Weights of a small transformer language model: a variant of Muon for these matrices.
Each number is 50 + 15 x the weight over the matrix's rms, rounded and kept within 0 to 99. Layers, rows and columns count from 0.

# layer 5 attention query, 128x128, rms 0.242, rows 46-58, columns 0-127
54 52 44 32 62 33 48 64 36 70 37 74 40 52 30 35 64 31 57 63 45 47 44 53 37 56 54 42 58 38 30 71 49 64 46 60 51 71 53 65 28 52 53 52 18 54 45 26 72 65 56 49 44 28 18 66 56 49 46 59 59 39 32 47 51 53 38 62 44 80 65 67 48 67 60 19 53 67 63 42 46 63 44 36 36 39 34 31 28 44 68 78 44 44 39 54 54 57 72 65 45 34 61 53 53 67 56 52 73 64 42 59 37 46 43 50 51 43 59 62 44 30 53 44 46 58 41 61
54 54 51 49 39 47 49 38 47 42 37 21 33 37 73 64 56 52 58 40 24 54 55 67 46 60 49 63 41 59 63 83 60 72 49 63 58 38 62 60 35 57 49 53 55 42 51 54 49 80 29 44 39 42 80 58 70 43 45 58 58 31 50 37 51 26 77 66 48 54 26 48 53 81 51 60 72 71 22 63 49 76 49 64 50 53 50 30 48 58 75 30 55 24 32 30 55 40 56 51 39 46 55 38 38 63 42 47 78 47 37 39 36 41 49 54 62 64 78 48 52 52 63 60 70 62 56 49
63 77 61 33 47 48 24 51 55 44 45 72 51 41 45 55 72 47 44 45 26 42 41 51 45 42 60 79 59 51 60 55 61 46 33 55 56 44 74 59 41 59 54 59 75 47 52 47 62 34 04 56 52 40 36 48 39 68 38 71 60 31 67 38 60 65 57 58 67 57 60 41 61 54 32 30 60 58 61 22 57 55 54 62 41 55 60 55 46 33 46 48 56 62 51 38 52 28 49 27 66 54 58 58 44 67 54 38 64 45 44 39 55 35 57 47 41 51 34 62 33 62 27 29 63 47 29 35
53 25 47 71 59 46 45 59 77 58 44 36 47 60 44 55 15 47 50 54 49 71 26 75 72 53 48 48 18 45 51 64 60 33 80 54 34 39 50 44 40 33 58 51 59 34 65 63 55 27 04 37 66 52 78 21 43 63 58 43 36 17 58 91 37 47 59 60 56 44 46 44 36 38 35 62 61 49 71 76 31 53 15 68 55 53 54 52 33 40 54 29 29 41 67 50 64 63 39 42 69 44 81 26 50 12 70 46 60 74 55 47 40 56 40 40 43 60 61 65 70 42 71 78 54 67 65 62
28 64 47 55 51 48 44 60 50 63 60 48 53 47 54 69 11 75 46 70 54 51 54 71 42 51 68 40 68 52 48 42 57 44 63 50 58 38 33 67 36 49 46 52 45 39 45 45 58 37 57 63 37 44 38 29 41 56 76 63 34 69 44 68 58 47 49 59 44 39 58 54 35 67 22 46 60 46 63 47 24 41 20 50 40 25 53 50 43 49 55 53 40 48 32 36 42 51 25 33 61 67 49 39 54 75 56 42 60 37 28 53 47 65 28 60 81 44 23 59 58 49 49 77 57 58 45 34
57 31 30 34 60 50 34 40 33 74 43 41 44 46 56 33 62 27 50 50 33 48 31 48 69 44 49 58 43 51 65 56 48 69 69 60 61 44 39 63 58 87 50 80 50 46 71 51 55 60 60 39 47 51 70 60 46 49 65 75 51 32 55 26 59 45 65 62 79 30 20 80 52 30 49 65 72 58 82 27 33 47 43 54 49 70 61 40 32 43 45 34 36 44 58 57 38 51 76 41 32 47 46 41 35 62 28 54 57 59 55 41 33 55 51 44 45 40 49 42 47 39 60 49 40 46 60 44
47 43 16 52 55 51 32 53 49 50 51 44 44 47 43 32 50 42 51 31 53 57 52 62 44 53 60 47 41 57 45 65 49 48 29 37 63 50 39 34 40 49 49 49 56 41 58 31 68 58 64 63 66 45 32 23 30 47 69 37 59 51 60 32 52 45 57 51 53 50 60 42 50 63 43 34 68 39 65 26 54 50 40 42 51 63 56 44 58 42 61 51 63 35 34 52 72 51 52 65 56 34 65 35 51 59 46 67 49 31 63 37 67 41 57 48 43 44 37 46 43 59 41 56 67 46 46 55
54 41 43 54 46 47 23 43 53 67 45 49 34 70 53 49 50 30 35 50 29 48 58 45 81 75 72 62 54 77 42 62 40 49 50 56 38 50 60 66 59 43 57 54 51 73 38 27 47 43 58 56 53 69 47 88 91 62 34 50 50 46 68 15 93 33 52 52 55 66 46 34 40 52 65 47 67 27 35 60 44 22 76 43 58 45 58 54 28 68 50 37 60 66 64 53 23 60 49 63 28 55 39 59 58 55 23 53 74 60 42 51 40 44 71 41 45 58 70 48 50 36 57 48 36 55 40 40
70 27 63 47 39 43 58 50 50 39 38 59 49 39 50 63 48 41 60 33 35 63 52 53 49 48 69 68 65 64 46 56 66 59 50 50 67 55 45 53 71 73 67 83 51 41 66 45 70 48 44 24 38 34 63 34 50 51 68 82 55 65 67 35 47 54 62 63 36 49 47 60 35 33 39 50 61 41 57 52 37 29 35 45 49 57 43 51 34 57 50 41 40 57 49 73 55 73 46 51 41 54 56 40 36 43 49 56 62 58 58 48 64 45 16 43 67 52 50 45 62 38 57 64 55 54 49 59
48 31 52 52 35 50 37 50 40 37 64 63 49 64 32 39 48 44 62 60 47 49 45 60 66 54 52 55 37 38 57 40 49 50 28 62 63 48 63 49 51 47 49 58 47 47 79 83 49 41 46 66 37 47 49 65 50 68 17 36 60 39 47 33 43 39 80 56 35 45 50 65 64 73 46 38 55 59 68 60 51 78 35 50 39 58 47 64 56 44 52 33 90 46 62 64 52 56 65 49 52 31 65 38 51 49 59 38 36 48 84 53 30 45 63 41 33 50 53 20 69 50 34 53 72 50 67 36
69 75 37 67 57 83 29 47 46 71 55 65 43 73 48 42 60 54 57 42 53 42 38 83 64 61 48 46 84 36 45 38 22 46 25 38 64 60 38 60 57 33 45 45 61 57 47 35 53 58 28 62 76 55 34 68 41 55 60 25 71 54 27 38 43 40 40 52 55 57 42 44 72 80 50 19 43 18 18 53 56 58 48 37 47 53 43 59 41 70 65 58 63 38 37 38 38 44 43 45 46 49 51 58 64 66 46 52 54 52 50 41 34 40 53 43 46 48 56 68 32 29 39 52 34 51 32 63
43 35 38 40 69 62 56 40 36 67 53 51 72 52 43 31 62 39 67 48 49 52 27 46 38 47 34 35 42 39 70 48 59 63 54 32 59 47 30 35 26 22 30 27 62 44 33 08 62 41 56 49 68 71 37 28 40 43 32 50 55 75 48 63 31 51 54 43 37 41 52 51 47 26 29 70 40 44 66 46 53 39 50 65 49 48 38 17 52 57 52 53 58 52 65 57 48 50 47 54 33 36 47 40 48 68 72 52 41 42 32 47 62 38 62 57 54 43 65 15 52 44 57 68 61 31 58 60
63 59 59 37 44 48 54 54 53 27 66 64 59 52 51 39 69 60 47 35 60 34 59 76 52 67 64 79 40 37 47 33 29 51 34 35 48 63 53 46 55 78 36 49 35 69 56 53 58 60 56 55 47 65 36 75 30 53 34 31 71 40 57 45 33 66 44 55 60 47 64 30 54 38 42 57 43 31 61 51 58 54 53 48 60 43 73 56 35 42 37 43 60 77 20 62 34 25 79 53 69 64 15 60 76 45 35 46 52 57 40 60 51 38 43 55 33 34 47 51 51 77 52 31 27 26 45 50
# layer 5 attention key, 128x128, rms 0.224, rows 46-58, columns 0-127
64 61 56 18 58 80 53 48 45 45 57 43 51 42 99 35 58 58 40 46 52 54 38 55 35 30 46 52 35 44 67 39 38 22 55 55 51 42 44 44 60 53 54 41 60 50 40 68 62 69 47 65 50 63 46 56 57 45 72 41 51 87 59 38 59 30 73 48 46 24 38 50 39 46 28 80 29 44 48 26 53 48 58 36 79 36 41 62 25 36 32 38 56 56 49 30 56 25 51 26 71 61 50 65 44 62 50 49 43 36 39 43 52 66 58 53 58 54 45 52 28 45 39 49 33 36 42 55
55 39 26 39 68 68 48 44 22 57 51 64 55 75 38 63 56 69 43 68 60 38 31 40 41 33 49 50 57 57 54 48 46 34 56 20 34 41 56 54 51 54 54 38 48 39 45 76 78 60 47 41 38 35 56 36 24 72 69 34 55 60 57 54 79 52 34 63 38 44 64 31 35 31 56 57 46 36 95 33 50 44 33 45 52 57 70 66 48 26 36 45 45 65 63 54 61 64 79 56 66 49 48 62 47 38 66 62 31 58 69 49 39 38 33 34 32 47 43 30 29 67 52 39 43 61 57 51
63 38 62 44 46 57 57 21 54 43 52 52 62 46 63 75 70 79 48 47 55 40 46 60 58 47 27 15 73 68 51 52 38 49 33 58 47 47 25 56 44 49 48 58 47 46 45 52 26 60 56 42 35 38 62 60 50 46 54 29 48 55 40 12 33 53 61 33 61 52 42 43 39 52 65 62 49 44 58 45 56 47 48 39 58 46 43 46 49 71 36 37 38 49 44 58 68 53 57 66 46 54 13 52 52 22 74 60 46 30 82 80 33 42 43 58 56 46 68 33 57 46 60 54 73 43 56 62
49 40 52 44 54 64 52 48 40 45 57 51 13 55 45 35 77 57 46 63 59 56 61 37 50 38 44 40 56 79 61 59 56 56 60 36 47 43 63 44 46 71 65 50 24 72 66 60 23 41 57 48 65 58 51 41 75 46 37 55 56 57 48 73 65 38 28 55 24 34 57 60 47 67 45 44 29 56 48 73 44 51 61 57 63 67 75 44 64 38 22 32 79 55 60 48 46 51 52 54 53 45 56 66 38 58 51 75 68 51 48 43 44 51 55 42 50 60 50 55 18 55 55 45 46 67 53 48
70 53 59 49 32 50 48 43 60 55 57 58 58 54 53 54 51 35 44 59 62 25 31 45 47 42 36 30 49 38 54 66 21 57 21 48 54 36 46 49 50 50 62 62 54 62 56 73 39 54 51 20 59 63 66 50 50 53 47 55 46 46 34 02 43 45 51 69 27 42 47 63 72 37 64 61 46 86 53 79 55 58 37 50 51 64 52 74 57 34 52 55 42 46 49 54 39 37 63 53 48 45 40 62 45 50 47 51 50 69 50 43 61 48 62 45 60 33 63 56 33 70 45 45 42 53 48 71
60 61 51 57 48 60 39 42 54 33 67 59 44 70 59 33 35 48 53 56 43 63 43 56 46 37 39 32 45 59 51 61 73 40 44 47 53 59 57 54 39 34 80 49 35 51 35 35 59 68 55 47 29 47 54 48 41 37 58 45 55 48 58 30 36 46 48 46 02 44 68 56 25 74 59 41 71 65 33 33 64 60 40 66 53 35 58 49 35 35 60 53 70 47 46 54 60 54 41 50 69 43 47 30 66 33 66 53 54 36 54 52 42 39 32 44 31 69 68 35 68 56 59 63 60 60 60 60
57 82 60 40 51 57 51 65 39 34 54 53 55 46 50 65 59 59 54 65 74 26 59 65 29 24 36 34 56 66 61 22 53 60 55 50 67 58 27 55 56 49 70 57 49 44 50 63 51 42 41 52 26 64 37 51 36 53 29 39 44 61 43 56 27 42 35 47 58 57 63 40 39 60 67 69 50 34 33 29 55 41 70 44 32 48 20 31 49 50 58 47 41 35 51 40 34 33 50 44 46 33 55 51 37 51 54 53 46 40 65 72 33 39 35 68 62 54 53 75 48 54 66 45 36 37 72 43
32 47 64 64 62 41 64 47 33 40 74 56 46 43 36 36 61 56 50 59 47 59 43 52 18 60 52 84 60 42 50 61 73 40 56 61 63 54 55 67 46 68 54 58 49 43 66 60 68 70 32 54 30 43 61 59 52 38 65 66 69 38 28 68 12 47 36 43 41 53 23 51 51 42 46 30 58 75 56 39 49 53 62 44 35 46 61 55 57 35 46 56 36 49 29 76 70 47 58 37 62 57 55 38 68 42 38 67 13 35 50 44 66 65 14 68 65 60 44 34 59 38 39 54 47 38 57 64
45 76 59 30 44 62 50 65 68 57 54 61 37 40 68 54 62 78 50 76 60 31 39 53 55 48 62 37 45 34 88 68 51 47 63 45 39 29 63 48 34 29 41 42 35 53 42 59 34 77 75 71 52 49 63 44 56 59 45 32 40 27 37 56 31 51 66 74 44 51 25 42 44 62 53 74 32 67 57 66 41 62 30 57 39 42 55 32 60 54 47 53 36 67 43 43 46 38 74 70 44 62 51 53 59 56 69 39 49 36 49 20 50 81 58 57 31 53 43 45 20 39 53 52 46 42 77 54
56 39 44 31 70 51 72 57 56 48 47 16 63 68 54 52 70 71 34 37 25 49 53 54 53 41 35 61 39 75 84 64 47 57 59 33 27 65 41 59 47 32 40 45 53 18 24 34 42 43 54 64 72 46 60 40 31 44 49 48 54 51 62 69 45 49 28 67 42 64 48 42 43 51 40 30 42 52 49 43 77 44 52 67 65 61 75 34 48 39 32 56 34 59 55 60 63 28 59 40 71 35 52 62 37 65 49 55 66 27 43 37 62 46 26 67 41 52 52 53 31 61 73 70 50 49 53 69
36 30 63 34 53 47 79 43 56 53 55 63 49 32 50 56 75 42 46 71 50 36 53 33 33 56 65 40 31 86 63 53 64 53 70 64 32 65 58 58 52 47 43 37 51 68 64 59 59 46 55 51 25 50 52 62 61 49 08 60 63 54 66 37 50 62 42 43 43 33 47 60 37 30 44 57 46 36 58 58 53 44 42 44 54 23 41 65 43 46 53 43 18 65 42 49 54 58 60 50 38 72 46 39 60 49 41 47 58 54 55 68 64 66 47 64 62 69 54 65 48 53 42 48 54 26 60 49
60 47 27 44 39 65 46 60 66 33 49 66 65 51 53 57 34 27 50 18 73 56 54 36 65 41 50 32 44 59 24 59 71 32 89 07 50 32 42 30 55 47 54 56 55 40 62 57 40 52 62 49 65 46 38 66 18 48 69 31 34 60 56 61 52 57 52 44 62 38 61 47 58 70 66 38 51 51 66 48 45 70 52 53 57 40 39 37 54 10 48 36 42 29 42 45 61 36 37 39 69 31 83 47 55 36 42 46 63 50 36 49 38 47 64 36 42 71 43 85 48 33 49 20 44 41 46 43
50 40 61 81 66 45 64 51 54 52 38 33 42 61 30 53 26 41 53 46 21 40 49 20 59 39 50 54 60 44 35 60 40 40 42 67 37 44 48 65 46 51 35 44 66 49 44 48 37 45 48 49 38 35 57 57 63 49 42 81 51 39 68 49 56 61 51 29 42 68 30 78 38 49 50 54 59 54 35 53 65 74 59 53 41 44 55 69 53 72 78 70 47 39 59 64 46 76 31 41 35 56 65 27 29 56 40 57 34 46 76 61 67 53 61 39 39 67 58 43 60 32 45 50 79 49 50 54